Each number is 500 + 25 x the weight over its row's rms, rounded and kept within 0 to 999. Layers, rows and columns count from 0. Numbers have three digits each. The size before them is the row's rms in percent of the matrix's.

# v: layer 2 attention value, 640x640, rms 0.0358, rows 385-447, columns 560-639
# o: layer 2 attention output (transposed), 640x640, rms 0.0338, rows 385-447, columns 560-639
# q: layer 2 attention query, 640x640, rms 0.0374, rows 448-466, columns 560-639
# k: layer 2 attention key, 640x640, rms 0.0366, rows 448-465, columns 560-639
v385 110:477456478500474489477533479446519513517520505490511479488503522505530507519503528502536508532483539482537545522474505496496457492468497474490520477497515513494507534475506509423519540503484441573484499536502520483459492487523447547513529463
o385 110:499485484503487483494522565515508509486478513539482497490491516517461475488480464503519489510518492471479533509481544501480529483570508475516522491433440477477547487499518509531499507506518493522498530516487501458540465523515478526456437474
v386 107:525479530524493467470522519518473535515526529433553500520506523486513481515467488512486501483507562481507486504487492476503468478478480480438508478522487511507490470530497527500482430477509510569493506473504545510455577509494516444486498486
o386 109:522494511477531520544498496517447480464508508489509548493483447482519509467494503462469495497468476532550527478533481504517531502509505516502507502493515501491519506490533508474489471531476488516532530490437438513508522484477488519513556532
v387 105:505505494516437486493501546495513503460532484505536481549469486504541502459531488514486481486514511526474526517519493504533518525465530551477503464475535475498523494487517531524540492509501458532505528437517515479497499510510537505536526499
o387 112:525503481522504511495458499517505492451468515512493527471507529491514513483567500489543490497456491515531574476498486461506542484517504490446513461495447493500450501478519491517500494469511452487486516438487525484467498486466455492506464481
v388 109:517476512540483503511507512515540473491533494486507501490450493473502493488526505528489506472560543507482513478508512488530459480497500465509538450546468494514476485477515537492468480499471478461512513474564493514538492470487540519492487522
o388 113:519516492501505506483497480500463524527492494501527505472525533508494490529469499515541529534535472561526527557540482529501479513493492552510487502457488577493528513482503539523510500499512504513537518533464500497468479520532535496460439490
v389 111:473520501496524488497512483510493476486460497534471503509477504484508501521524496495519515498490539483544495480515514494498508487458495495479523453498494500545506480486509527483483506521487478511459544480505500479556513532519525507513486483
o389 113:518463469492483488465456492494500453497520549493488424468562516444510535503508524527495525472509516473506498553511506469473491479460504491512453513496509508478508443487537485504484531486437515467489484493502466532496484479503469493489518453
v390 111:516540515502453525521495473537503517494504476468500537493575484493474504516479510508516447498490498476512492518478529442476513523537475530502522487490510525547526490451499524502498494471511490518470497487521507524515511491487478517509493511
o390 109:530533506491475453507492502470467550513523504477467469498491485536497539467485507508493501488499503535477519519505524455491538493465490532482505483513508476511532522496516501507480519450485517471558462466504514486486517470477521509512504516
v391 104:523496488525513547494473557476514459512522488491496445508492482483534528504510492482537500532480491458545485528464480544515532576530514559493484488484520489486507481496531518490531474549507475514540473476519466495484527481464478483520521493
o391 112:484509461490499528470475505481495544524496497537533475480509478475560497494487435524513497477552503505483488470516455523502519515479509508487536564512515501489483494489510528517499498401526488506543501469481510488516489515525482515528502485
v392 107:506507497527494518519505529460510554483481527481517510499537504488502521514536485505490476489529526533485487503511517493480490486523484552530455469551461522447522474526496485497481521504525500489504502508491524496492447471530537520545488485
o392 115:489512525503508527521499502463493553530501503527493540452495482522467490484522517462522529498473461542530511527492481511495529476523498533525500470495474538510506497516545480490527494525515493494528505534461487520474483517557514469503501499
v393 114:496512472548461485499522486473518488480473546491473539548478506532523489507483545479488542493502499518446531530529480491476501481454515516488520476507494486482527488481429472482468545496516517526566518451488515493501505477500505510470526487
o393 114:506491539540509516487503511517418511517521478474500510482505477535488507503500519501520479496455505449497524470511498513482450485512482457435515502497449521490525529543522477501465480507482490469497463502546477484503542575453468492440483521
v394 111:484482536527452570490533506457515498482521476511445471502475509494491520514544518503523536514469492488474473472511481484457529530491471503450523484531499522508491502494500493513502506532465470443510505523494522458487497493509525490458527499
o394 119:524467521509496509528524484528498490502499535494465489494449469494499507504475545473492489548520533470495491522505522470501482544509511503519484486522509488490512496522499511492492508505484572485514506511536486529507520511520453489461495515
v395 109:497497518498516475489487501487492517473500482480535521526494470507459553525500486453499478511575501495491457478521501528460450494506530461541465461482529478515479518455492498534503487508494511513535466523486445523540471514481530507456531503
o395 111:445522527498469502472501485508491511499503499521497453469480466493525508519497452472485500472561488582502487499485487482548506460512503499503492527497499493546515536487494471529492527499507463525472519477437493510525517541560507510531517504
v396 116:500480491564449491489514499533494499531512522494524558477477514503507496551505512505490485466461497514488489500520494506482446465515485517504507456481474483518476532528503500457478480496522482535481463512510503459488479505523537524469508465
o396 113:488500554494536466524500506491500485502497523503545502514486506481514553500520469480491500462499475482520487493515514475501514467511472534473495512463473562446522485512493507553490491538503500510523480512489471443532516535496460453480501491
v397 111:523482463450488502508448527519519504483464536534465446521475464511509489478497528495521494502505479574472506451502534507508529510517536509498507495467501493478491472533551460520510507478496515500487489529530500519536485506480509537494467486
o397 114:542524467503470473494537503534523500501486491486524495523489499528539543499461484486459504494468488498482501505473477491460542536496544512509498503521451487508536542466486518494522561516478465483489513532505472492502484493458513483568478515
v398 107:515480469498523498511524500448507526521502481504511500503553473491466459472506489476495534515495487550466457533508493496546513500459498511515494455540482450462457467448534498450483506530476482532530477490523485475451532495476491512518497503
o398 109:537490514481488499525520512451484535448515460540479502480476455502520502490493514503516520499522477506521474499529502547442511462509495493514495514491458506468522500514499482492472474490536462483508505492501503504512503474453509500475490525
v399 105:512522546499534520494492485543495503471487462484531477482438520502514519477454497459446494485491489485528490498503489531476505497515506494476480467540511494548514491503543479485510493534531485475524513564482506508541499537518487475548494527
o399 113:502502469509475500461564467476479514448473518483543451489485464437493486511531491505539486511558519485492479497522511502543538496493444508531486521502517465533472493448506470474483504467527566490509506535508474544500509488512560497515520462
v400 108:488502526519514500496491495499485496494516486452509510480522544528458463478563497491481492489513583497483474500503475522520504505473492479490490498479488543490432466506502484530512498528516460500518488506551538540492519482472493458501484521
o400 114:510516491499508498509483496486508456470479458492500511470498491491489484511456480520515499507514480501519546454517450517487522477470498511484528508479557522518480509498457466464492497483500491515495498501466506534507507500482505479507505518
v401 108:485505478501554478526501486507483512506517499476485477505477477477472502492464471486492449490469509498510523477508530485489505478513482457503455491574453490500501471484518506530494527485475552537522527458500500530481481500471503473483443525
o401 109:508552491476505528496541500510490519505482477493469499537489532516463515516503481505511545541439525493507510482529464495499522502465462501532526518489530506504508559503537459528510489521470490497513525519521491520443458480488471500518498535
v402 101:491496519541483481510504494523516465515544508515467489483505493466530507490484497513501476496517484522530506510519494512488497497499491493484486539528477473518516501503499513496480533451513482571528452439540478473477501510494491475506509468
o402 107:531508516496558537499514505514516475514521474533468472496537537487483526516502504509467507529503483546478532480534508496499459494511466506510543528482490542478551479473503521516499491532523431519510530499477524490441474490513522527481467494
v403 109:481505466502491505526474480528502503530522515503507538500518501484531506491505467506528495503468521487523473521459525520503495509509494527501485500510454552487490551501500455431503492508542517500517462483524484497507467452508488456504520488
o403 108:491497477451484531491524545471549486484475521483521521498519482503490521481508464526502507471517469503516523505501486477510502545518508492505501499502500503536490528502497514504525550511497484502472562505500493499507503495525508460501554498
v404 110:473525547507539499479515467473542516492548514488466479500511519501513496489532466495525498533501509487521527514507480515490480527469521480446508540485467510500506526523487512537511498500494494566527539519520566456489510490459568480517512484
o404 115:501506476538470515514489514511535475500501487454442513470528492509542464490517514492524535498514506505499517416509489499480557480466488501496530487490510504493549490484485464469476510523542477493507469522508561531504498550509416494477489499
v405 104:478507515518526501477489533500503461512532505531521510496478490533523514519499503482471509543522481506514506506484483521472507492501543537514482469528492481546474508530533481515493464516483542518481487506565510490494464543491511522512453528
o405 108:502516497473510509522555499526502492478463480498479454500527540439514489506516495520508524498465466482480538501511517518483468511507514478475512525470450505492516482513483562538486550476490486488511507519542507517498499520497477532525499493
v406 109:496511496533508533520488465493499552499500520511512507485546509517466475485536456465490505507474467485489473489538499510495529517526513525510474499534480502520464484444504514458471474545519528483482476483495512532516530534485482484486455536
o406 111:480452495510509486506482503462501501512501458547500470467515528505564518454488476491486501497489467496503478508516497521553463456479497497512497439502528506502544551507469485551503534531505485486481468518504508509510460498481538538482499488
v407 106:514472486520502454485513511505467461524491472503491542485542465473500474453483516501500490486516510536488490484497486506502518500536495489525477506516480491487494513484550489501505521497504426468487502515552507475461492514512474540506513494
o407 113:490566492519512501459466509516482496500466479495505498503518522523484513494506471531529466500521540521482501550523466527450522532486487511469491523471474487479488540544466520547484484501494470494478528465491485479502471452504535493498513470
v408 107:489501482508487539473514500468483512487475449508497468474461512494531521528529559434515485475494506457451543483503482511519520490487502475497556506456485520482520507524489491489503470503512482455490502497532535545482557465495518452507488469
o408 110:486490487468494509492463503514463540544499505497485524532514521461515483476490524528509434487522536488516467503498471509508532531490529538500501483468509480518490504476519467469503445479519526514477482511472460546510492522501506483462503440
v409 112:528512474465443484521518483562507484504518538514514488471474512506522479476431492503495501529537516496478530474497488497549478455454466491512517514572505451432483538493516507500491500485481536514490505503519543508495535508482509484533460518
o409 115:467565517481485496464510491519487521487476500504535497487453506494471481484512480462491470548483525518533469495529500516496495511522506509478470529501450525516573501483510468482514515495473481522539536495497538489497467493536535533504499569
v410 106:522508503530541485483491523523513475531482451515507465456519467500480505522530485496520501522471528498499515493467474520520555536488526508516494523488494485513493505505532510501517516526507417535434505493497513499477512519490506475547521474
o410 111:510490520487499500484438496502496494459523495495494521481504514478530490545469467571537493453542540505486493489522451479486470487477517542472493504469493496548499507488485495453489467479497479552480479485477463542481453505563472524481483505
v411 108:508489495525538485472487481452497510477524504515490512502546441487504509485486507537495446519513491535485493521505531536528494518517519490449488507472478491533462468505505461512509535465523510520475544475548533481486556473524462504461520467
o411 116:522435523518500500502476493471512477532515527487479508519502459530533535469487543549496537473479508530506525503502480469473470480499450507463532471493512475518433505509449477471529456547517434486475507474498460507459470479441477544518556501
v412 102:499495513479483503498489510562484516483489467461475490507500486510491529481474528497513469492432505545518469506539528456473488498522498481492522523459528494495495487488491537536484468514498529473516512484509512503552504493490514463476458525
o412 105:473508531509484475524519493451484504503494522509502508503519520531515476495466541515473475504473527465523550507512482546536507459488450490480509500504557503507475464509482488546485522488493468519522487486435486484441561488459493510520482526
v413 111:473519482587462481491509520505518456514505437496488526531485510525516512517489535505502461458505516490508532534496540503510544482486499469493543460432480492519486511490446477552535562512479474495520527470464503491523517501512443537460482509
o413 115:542483520524502521469454490479478512548515495492509509488508471504454490474535508514504490502510465503505532509498476527531488478497522495482487499513501516537468524489547483508497446472494486525503481506475481504476510492562485499494512525
v414 106:504494517528560491520476473471473474513484525449510509510486509469499508486548465482530539534495492510509495503498486528506462491499474520499471426500460549541495468480511453501532499503512506501492518502473518495455474517475530496474524493
o414 110:575531521540503483534479500504491488498547524503519465498427522495525501532508512495509539565502499472505482529534526484497512470524459521467477496502500540518485535471518475504469506494498507469466492549506489497496513482534511518521466476
v415 110:506483486564467480503485487469479458510487475496500503506531517487511489483469520519540481480510519478515496501458528511486529493503502490544520558517489540483476514553488547513501515499473424523528492498445519472515540487497457517491558487
o415 111:477523500509456495482508500477502533499425474463518518489485477532458505501487538520487495478555465501487486539532508479493503487486467480535522477487506495490476519478534566515490465489461522522516522529493493520489506515519468465500487524
v416 112:521502506528469496474489486498507514499510521504516487490505461523533509522504521514495513542555420528508471505473518548503503508489502484521494525511501481518527520476488499503485509525491519525540511411486480507498504481462472522536494517
o416 115:475535502492533459474493500439496502507454482511510482515495469507485513515477508464525495494466491492487509524512484505488498497528530474481488504540487483465502542541501495487513462475502534501513529498472518551460485450543518512494457480
v417 105:498502495534514482478471499521533510483498539538515514462433482487497496546498490510497505516471514519516491499463493492527466481467520530485533501493540501564506477516497556493479512499478481497493484490475514522539484544505501540511495473
o417 111:524493522512548485522491533508476490467503485493483496458514492465481505517499468514515539476513502507498468512490531509511491527516506468486459514512537537524481503492535462513500517469471531441567528468501477480464496474489499489517526497
v418 110:483527456482520522491507511454496473529522522490486474492471506536502513502491475522515513550493522496511495505446514526500504504463471484499568546478502499465512510507512504485486515502478517493492504527475472478509482517513463536489466491
o418 113:490509442550477511499501511465540519520486483504534454513528476510492479530509493542512521527505492444474552511508518495516514492495521464514523520453477500481558472475511527518471524492477546504542478526544497476531494517491474518490481486
v419 108:526552470499531476529499512520500495497501542500490553516520552507537521465509429465498527488482518481493513526472516477513497509463511487541483524495497544498475530504480501539529508504522543539482503461500515522482496483495496490488464525
o419 111:510527526534513509503489503474526494503526507521488506498525508470520455472501502470516506487486531506507503508525493533483469477469517554546486491482491473531489501500495532487500492484512465484524486520525516455483500488522475481451537539
v420 108:511497522490520493507512484520499508513536535514480492453497560509519495493528543486504496492497513462513513494508496498472427533521514469453499509543514487527520483519472536507472484442469486526505515456543497510484514529503559512504508515
o420 110:482462492544468530481535488502500524513508492515502457468485467484480500450537508484511545497512521525521524541497519496484481487476511519497519457496477510468508478489524523491488498528501502488486488526511464528543533497509503490479456500
v421 110:512517493504468494543483523489483516511524535488493503518478490460533501476494526505473466522497483484532484499498523502481543526503497507459446522479514482476478474494518474479478444506487553516450513461506486498517534480483474459469470475
o421 114:520498490514454504486523482482494554537485494501505470478541512488509464476517463504529530506484464471530536551500498474531489498533506556518481504528536490496537516507505485512495523550482490513496504486475503506462492509466487496513503468
v422 109:540514473457513472487508456472526515433549510503551492491526509504527512519480519527478457440475527494485521506505519487532476480504526508502535538485518455493457515490464506530473521450529493538494496510488532509464499532510509488547480503
o422 110:486463492488484551509532497444530477494493471486522501456473498553563522447534489508493501481447489505497508504492513518534530470512500504451498478460495490485515521456560530519482538506490472515501525527458499445516497512495496524520490481
v423 107:484519480474469510489533548549471531486494447515474463474436470509487479474505491479466506506546511521493493493517495480466483534462476483464499488501491490488502487486540511477481490479549501485537499495463523529504467508506500476486514491
o423 115:541476532513528479535500481512487470462509499515469473469513496488497504514487490479510518514526475498475532481483501516570476497495491504517521477509496472512488470497492464473489549508542511524530474512488498502484507488524486509498546481
v424 112:505508552520536467510501501502483458533468514495516514476485531496475529465533519480474530521494511516510497482471500506487474467482520510491486494499529487505503508476536492500459465490464461508519495540536503484582455513526526506521486503
o424 112:481551449510498491502570490493518486451484516514507474499496533474475432522496495509515528534485504442520509572468468526487532498524481538498509500449472489508469441525527473535493523480527489471504482543497433500502508498507521489497489522
v425 108:517509506511417482490520500520517460496467532477468497463569519485520497545441525506530499513500502497504502489496497498563521469541517503508485504488509446462546520489525545545459501487497490516444507544519453463442485495534479549502517505
o425 111:504498523504536484521507504487480558501468495481497553518469527519500534461481535479487515491468504476506453501511489488498509492450517498485534510488496470473483536517518511513519509468456476536569474556466487486464459485506537479518494539
v426 110:496519510493532492512482487532496505489465441482552514511503486514498481514535526505493511467530487507501520523491507498508538523498501482498529474496523489564523485447486526468531511490503494475515537554472429488540499518518492456534525519
o426 111:497503499510481497489504505486509515500538528508526495502480483530531470482513482552541524481491542495437498525482438494544494500481464548492505506478544515508434488503475528528507515480494544529513488485485492462504479485480473489547503475
v427 110:497489524557522479508509512543472473486474496513473545463474497493492511501523510513492505534485503465519482507515495492531540524474530459464473478530499467488508528516489510539491479513471521480486511450494456548496457542452507512491459511
o427 111:494506536528508485466536461524471497490529500504495455452501507484484466489531514515516492508495471484514527550498466515508439466500533510515523497501498470523508414482499508492467535523514492489492477501515480497488518512530544499511465501
v428 102:506490506509577447510481473539537450548512504490495514520521516507500506521459508510496518503520508501543499489492503487486511526493505471555484523495496467534483504470490466518530482498492559505515525521564519477471476494503483501478486518
o428 110:472434502499508480503552519516525507516528506490481465514525540436532532470478495533484541487482510479484501492495524448480490510476520509456513520470516529500528504493491518547525485434473501515513493493508501461496544460501525540513484490
v429 102:508534529522499486524531548543482527477464428496504505461484487530489476481551487538500509496481487507504522520485473504508551517467516527477482497488499508501528480476566540484533503507550473484522523488516521501507482460502517514501513500
o429 107:508500536483538484513487476484512478512525538501475495518512545537470450513466537506455470474499509530471540470517506495498488494519485504462501499506550484490449473529466515545503522503501441511516449464472526495480500487539524510545513508
v430 104:544497531493519500482529512537525479524469455515475465553514503484496485544504496493523495535477519511532510485488490505477517485498497489515482541516492518505503519510511488476525511513468551535496494500532523547513518510486436486523494495
o430 110:510484494513481516467494486488519458480538455501505473465486498559479498496539521490528483457486478498499538500509536443468503524442438481485532513500513478558525508546516496473531499544494528527487548486488515471495568506521560481525514481
v431 107:540526496500463538502509475504511540505519468542503478448474492517466453482496486489483519504499477535494462494498522518530535505484532480525488511556471474522481471520523506482525530525476501486503484488482490484482481511484496504542525496
o431 111:523521478524527483515503518511480480500473491530519502525469466510497548489543503545506471512480502518508438503495483476528506533520456490512464491515492507486512500471471488465457488510512518504519525501505450510485510510515488464558476493
v432 107:469534508491494468490474515488507507532530519520516537499494556472481505518499513488498508525480486491487510467478482539519455562521476492462495537455497477506499486537507469525498493511466453492469470470475506490514540482482514455492500495
o432 110:549456520473528504507497535484531528561481419535515478510535496488467493489509490548483495512454520516507519495522528496469494497505488494520503494517481474507497460455478551520493515491500497523489522506493489525483465498464467497518471487
v433 111:532536520513496518481532495526480516579484497496505514494485455510481455499520470477484485517502511522524496509491501507447507496486497507523481485509541536521507491527503464486495519508522456498441490502468491515460517536524526505510532477
o433 114:531487509512461511517502478556514536485509491481515521508518500491502569446482540468491486545482451484504453503463504496540479518514449445546471520516460498499525501465502494476486475505493515510511512497512535501502506532543422519533533527
v434 105:497467487494446499519471489529497488497529532542525441474453463494493500523482545451510466438489492455487505472514505477518488507463508546480496503516523456499515518465533451467451445510522494517416458505474453523510518514505483484518547497
o434 105:479506460451515528504511469538494505479507512470488489481529514526492500493474467524550502499565483510499529506507537500539478507468497510506487479473413487503495491507515523512495498522505527519506515480459454469524505522491497449532506495
v435 101:480533534504504526489459495537476536494520488517518510484482494498552522498467503486484505472449517531434532508509501525507479523523473468525501495535525529485499477498529540521546474454515549455486498505491497519485481513504487472532461503
o435 106:525501495487555522526500463526508468489503531499482490546479550476513487534508518512519539530513557521481524537512480545494541501523476490474508486502553529469496526552474514480486529505496515501480519546499455490490482526489550498493493549
v436 100:525502480512473470485507508547521542508461508450528533500497520493521522524436510541525510488558525509494468508500478526511491520493493489462451538503492455461477488511501473520500513486513504539497488523545478519471567498492512503471523480
o436 105:486527576493500518530446463521474459479441459531526479477495497503516525502487517461479534528499466491507500479484489516510468492497523483470486511496520503522509525515510487484507511479464518541518489488488494512497502492473539471535487539
v437 103:550504494468518507519502462510506466481565512511519467553544473465501518546528454510521518536492525502498501504484515515474492459502468520448516446482539478497490528549462526513515492535474585500500481494542532464522497513519483537502510499
o437 108:497538514487529534523527494481507523498509502500432503553525520541540469510513530472505546509452451533512544494504544528460499514486500487501517537471472495456485520545475469466476541508486460448473531548539562463490455501506448549483474537
v438 101:499507527552514482491473463500530445486483483451518523501476508464523509465523481488510495548532494460525534525493466543523491499503506450496488554511483494521500475494442470490501506492498492483548488444524479511511554477491522428512466518
o438 101:503497533548523460468477549466496513536532486522511471444486498490480467506489509477506476524528514486534475537472510479494520493516479517465531489536558499539470502510512504504503457468488483483512521504492521532505513535519490514496492498
v439 102:476491511484578543508483499475475510526465466514495498514513507498507493521504522484502513509505463471529512544511526484472524510505465492535520519516517501516497493509503488504524466509489528439508514503498576526511508490496467492543482519
o439 108:450494472510506488480472508489468532491492503480501485534475518533548514500533508522487509452475507488502470478536534515490508525452498513530504494501539459507492480577519503499509516497479567467459492479494467521497527517475471507477492491
v440 096:479472550487555528522544478534502507490499465497493462483504519501479483553482552492508500467458486473539490500481496497519494457491491489446467471492520508519548483477511488517505470535453474477493506531531508573564495511498501543527475537
o440 110:485514474477458487474552480516453494465490530466491518494537513493452513451516441498498534505524522467516484524480481502511513579511506460494493499511501481489517469529520499559511515488463504490519488513497461469491510473494512488484484495
v441 106:513495533510474459517498494523481450527459507494535523513523510511512526482512523491525481458504504544491504500473511484493551491463481490522539522488504495494503475512521499532523464497531510514518477512477506452474513504517500503498524496
o441 106:503521512540487476514510487494523494492485513498492503508509474474516492517498507487457457483474524526504476503524573530482491484499482527504524509531446470451469540481500541495498501493501514505503489525519491517537542490525539535504527468
v442 106:492461491510473551492503460441513517545522507484505487538509474540498518493507456457488498467477469544508492526491530508435501513518500524510510464532463494492521498507508486462501499531467497524507436511462476514504445523506449538511488519
o442 106:508517504518501515503517499477485543490468451492500500537513466488463545526499549509519539554544503460493438503493522523514493519502505516530500517513471505482520553476510475524486479486491540495507479512476545470498520563514499499479452489
v443 110:484485523457504504508492485525495486465490467433501480508540458501526531495509500481509459529507450519484483507521485538503437474477525497504457509448526490498505529513550509510536469497486516481481518500519527523513551509501486538526474523
o443 118:507525505471514529464481473496502522444486521474503481461507512513530498492491496488531529482502507503473541463535497487494517497510487544461494500524524470523497542539510499556595463506536471494460489484496500516476480449488544504492505447
v444 109:517504497486503506488500496449484518507546534485523471506494472536528494451526514515505501491503467530449491509476552487492479482496487514518553488520478504489504476489516495499533557512492500492487504480479517513480490501484426493508480492
o444 107:522559547487463482509490498538474518521483540515508462549486491515491547516508480484548485532466483465492504529488479491475561491534445511492508514448498511460523602489487462509489481501505534528490499515513504464461479452514511522515477487
v445 109:450516561460490498510523527528473493515454460493515543502521516510496524493520464471474477486500504451490483466506528491514538480480470490500477488517545512504487535482485515518489520497472486472459516552520549477462471501525520500511505493
o445 114:504489550524537488494497488519476495484520496500465530488527511480498524519532475499497472528493483486522466549496548499504480511535495518536485482512466498513489473488508512547487502489482509506497452524522529531460483549554543497517498495
v446 108:496493455514505500529530546525526501519534503505518479499505554494539472512492485513480516497466497468512499536513503525548513537473484524449461500511511509486494464486486455498525499503466506528505507484476482523545454496517467448453517497
o446 113:492480470534458501524520492460547516513512443522495518525515509461532474475499538496499513506496511518514522533519450471504491468537514485501502500506453460531520434466493512512500491528502499538499519499484497460493481509532500517511449553
v447 105:502533509529484486505510457509498499512568501486491507479453504466484505495480493520517509539512479500515477507520464521500506471484511523466483520495512484499477495480497485482522466492509521546495474511474517493490546498507460434477514497
o447 117:527472477491452501499532495507515443504539509463499484512482520514499499506457492493531521518485475508483480486479531498500458488487517485465490510464473489494486484440481478445506489514488465478510499519508526507478527526474490532512475530
q448 097:500500485474499504490503465483475476520526522471525512453539485477493508536527493501493516479513443497494521475482467468486470481529494512480521522501510477462529501540490488513481505483524496469511499517517500473467536493507452526458530534
k448 104:543530478532470441480495528482525541479504466537488514481518483488499477487459516515497463478511513482491476522537517511492531569507481503495499506476512478516474474534499498479550496523500482530502505467510484502552505511502502495539503502
q449 106:466509479466521514453495482524486465546499555476494506487490544520497494478519482524503534518507461512543493486452510484463494440494521521500497468450500507497507500490536502490523523502529511467527525534504511520494487473497491497461511485
k449 096:464458533480457549495505436474445469511454527516482479506481517523528515505496517527519479511507464494491529497514490492484518474498527516492476524547507502468489504522510499484537485468467505496493528463492474471519483480549507467508472532
q450 082:507485486477472504512531506468452503495480484492539502491480485477451520531490480483520504502493479506449497496491502488493479513533493507483506522497501508456516524515468485534474465484483465463510492483473459452483476492498480526507512559
k450 091:501481495537474477501478536484507513502502459527454494468516502502493468473494502512496475484501500497500491539548496540485501541508471481489494499492529478515479460521517474489517468532465480499516491466495490547529483492504495507529525498
q451 100:488502495442514534469525463497457488536494560472505487455515522510498476509504506505483524516504459515529517500461489474484498470510512492499507484490510513493534468495520495490477511496537524462516481532498493497474500466499471503476512519
k451 087:495506484495499543487510428515477477514469543492488510498487481532482527496483470508503459531510457484506529487497500490557534491499531509474514514554479509499514459516531507508534483477455514526486498487473473457497487497517489491492452540
q452 084:515520473556489491503497516509527541502540456538483481567470494517534521488464468508518440523518548502498453492522521537525499496494541482515503485520494476529492490509460522495484548516504525511484529471485543512494550515480510502517476488
k452 086:465535500490501468544481502505490514476534467488475543456522493491474511487512508467515502488515525506478496512476483523455468543483428496526483503459516499517456461516492479509505491510537448522506517491521515531509509520485514514486510502
q453 093:498463498501507511514492502492456491460480480485507506521501480496492525551502464468504508485527501545461499476541525482513509519506507537507475507531501495489502510496466486549484452457478491464504489524500462443492485505504474524537490515
k453 094:524494484532467487444503476500499521510471524526469472523529505509493497429520503496512501514510499511507522518531512561511542549495501453488513546506514492523496464543476489488531508539489509483497492445501507534516503546520470472543537498
q454 100:520451482499482491565527532490489526465478504547484511541511505476495513485494478518494420468463554455504491511528512472506494517446509490504523496502482483476502523530488540478526539523459529473466506480502474472495551485511527489489519484
k454 099:472512510500506486497502510459513530504504474457505525473494481497482519534549555503496501500503451517479494502528538523499455508508471497508482474519508448490453445471463502539494451545497472497497488473524496563464482510516498549574485488
q455 092:508466478497524473477552519535485514490499526493462460456458515525488487517476500507496551454472489529487502489465463487487519486509546515516527533538543528479507522523493474472479529470512488496489516500513481497518524476494499527483559533
k455 093:558478483519481469524525511477491514496477491488503498494515495521501498458530450502517511507458485485525456489489516529501541546423504490481516508496534500460486489521471501535529478517483540496473503491498496480459509528488486476480497487
q456 093:458500470552477504504486508483503484521518484509495524546517497523475528532543471469480468499529530452492496436565476513523473493496507517469513482517469505492483483519476466513497531537483524479472492506533507521520513510494523516476488481
k456 092:511487475507492490497505484456512483508499500521463487516526527500450487474486551486535484494527517480515523498526507533527520490535488515513504501521468502529492454526475487487515503543502468481517456464486520495482524550486461497515485499
q457 089:468477513489548494493515497444477491468505477525487545507465513472518512537488494473496514486506495539480493482523517468502483502463504501526449493534522547458468538486468487527534490473468495517502499527518487486517486479499541471493463509
k457 084:522490475537460457458477535492494508500485438513500452499499505550509507495551514481493424515512490484504531517552516533527501503516526478476484537492491486512541523481510468530521531488462539500501500485503533497488490544493496480527518517
q458 087:460471524472460533524537498458465477458509508500518511476459505488502540478480477510492468512500493469502489488518499504495513467477497515514458481504554487458498556468501472519517521466500472536521516509520504477559494494500538502508459542
k458 086:484471450470459521486486504535516500504474478532523534501479486518515498483521493529482455502487484469527488531522477473511488512560486524517444505467576458506460487533514491463522495533498484504468540504440450463514497455444497521504473474
q459 088:511488482470523546493528481498527504492497521502496495463468468498487496482497534499549525507488471514523476541462499474497491514472484510524489454485533511502500520466503506479516472505507507491481473515494514509510480506506462473513542535
k459 078:521526506457535487523488486549488496469496526463531529496513499511526469525502444494482492533501505487464508503457491471495523512497539477519474508509485495477524549472513489522502477462538502515534531505524481487506490479492523501492502536
q460 091:454493468513503505536534491465474510531485532503482505445483486511492486471493544501491520527501455515531502508445527498465484507505509503521479474483518496490516524478515533472531512487479484532493515494475520475470506489480497429517517550
k460 083:496518557460511529501520515526480521495474486512479536486493445518496467498475484522486500544529540504505497509482491482533543519515515500508453492476540474540460478507515515504509481491538526465450553486505501516529499446496528522462486485
q461 095:517467502504510464479466485520516528528510507465490477478502499479474479490492509509461516482486519513482508496480487514454516514474516501513512505518499538530506473542526523472448490481504521510511498517478487486457531529525468522543544532
k461 101:517499535524464467530546467481498469505496558499501539506498521457506483480455482463521500508506510486495474513479502495463496532452509490519522491504540555496488517493495507496499501535484502517499477534486473469503506535512497445463506476
q462 086:514526482520502534506476483520527501483484471473524488509504465527567472506498505513521557484493516507515478519482493520559451489526479453504505497501470513533529497450516533499450489544489517492427515496490496541481519527528438490466539477
k462 108:520491541487513515535480506441490507498538500552494493519490501476504512488511527486499530508497475512509468532473531559517519460488491533477511496529464526522503483473468503505489512505493491500504491506459480540493484513497506493573532498
q463 084:500534476541466503531458546539495500546514486509491524478504532484494512521507475530463482509519514480493488494510493483487503500493494509522498529473489511499476478536499488511513527500511490524520531452511468518542521471515506505483483458
k463 068:463491514473491513529470530467497485505498428487483500513514499492517510494475542536506451487505536481493469530548500490505482517510477526466509515498480460495510486519465492485493498482494489518485451524528518500490501523508508494553506468
q464 097:528493512520453501527497541509509502518483489491522516526480514486482510518483457522439515504541497491498489455502481475485519498536494525508501496497488513496491454565467485513492486496497486486523537462515472507537481462523510515482462456
k464 072:485515501506502516524477512488475485517463474496455476490510517525503528482486549522534477469490485506533470505526512473523525471525502535476517529519488498516544528525480536510462509511463518502506478503468520512462517511480487499525484458
q465 081:469489495461520494510520527441497500479501513486507500466524490504497493463485473492490501483492485493504511503500503492450510521517524486490482514473480469496490518494490468501521534475520483500559486537475498491545476498513535501483459516
k465 099:497512510486489498497545488527491516469512505463507514492491486534528487512479464518435481509528471489463536484495473472496484545515515497476443503479502499441500528490535478515486530492503500500492557504511492462531487466476520507503487537
q466 087:487478501486517499463486506449476480518465528533493517493521514476433514529493441526518502518477501511533532500475505464444499517484497525487517514512494532476482519479451474512502509447519457489526499492502479475480478514515504490443503475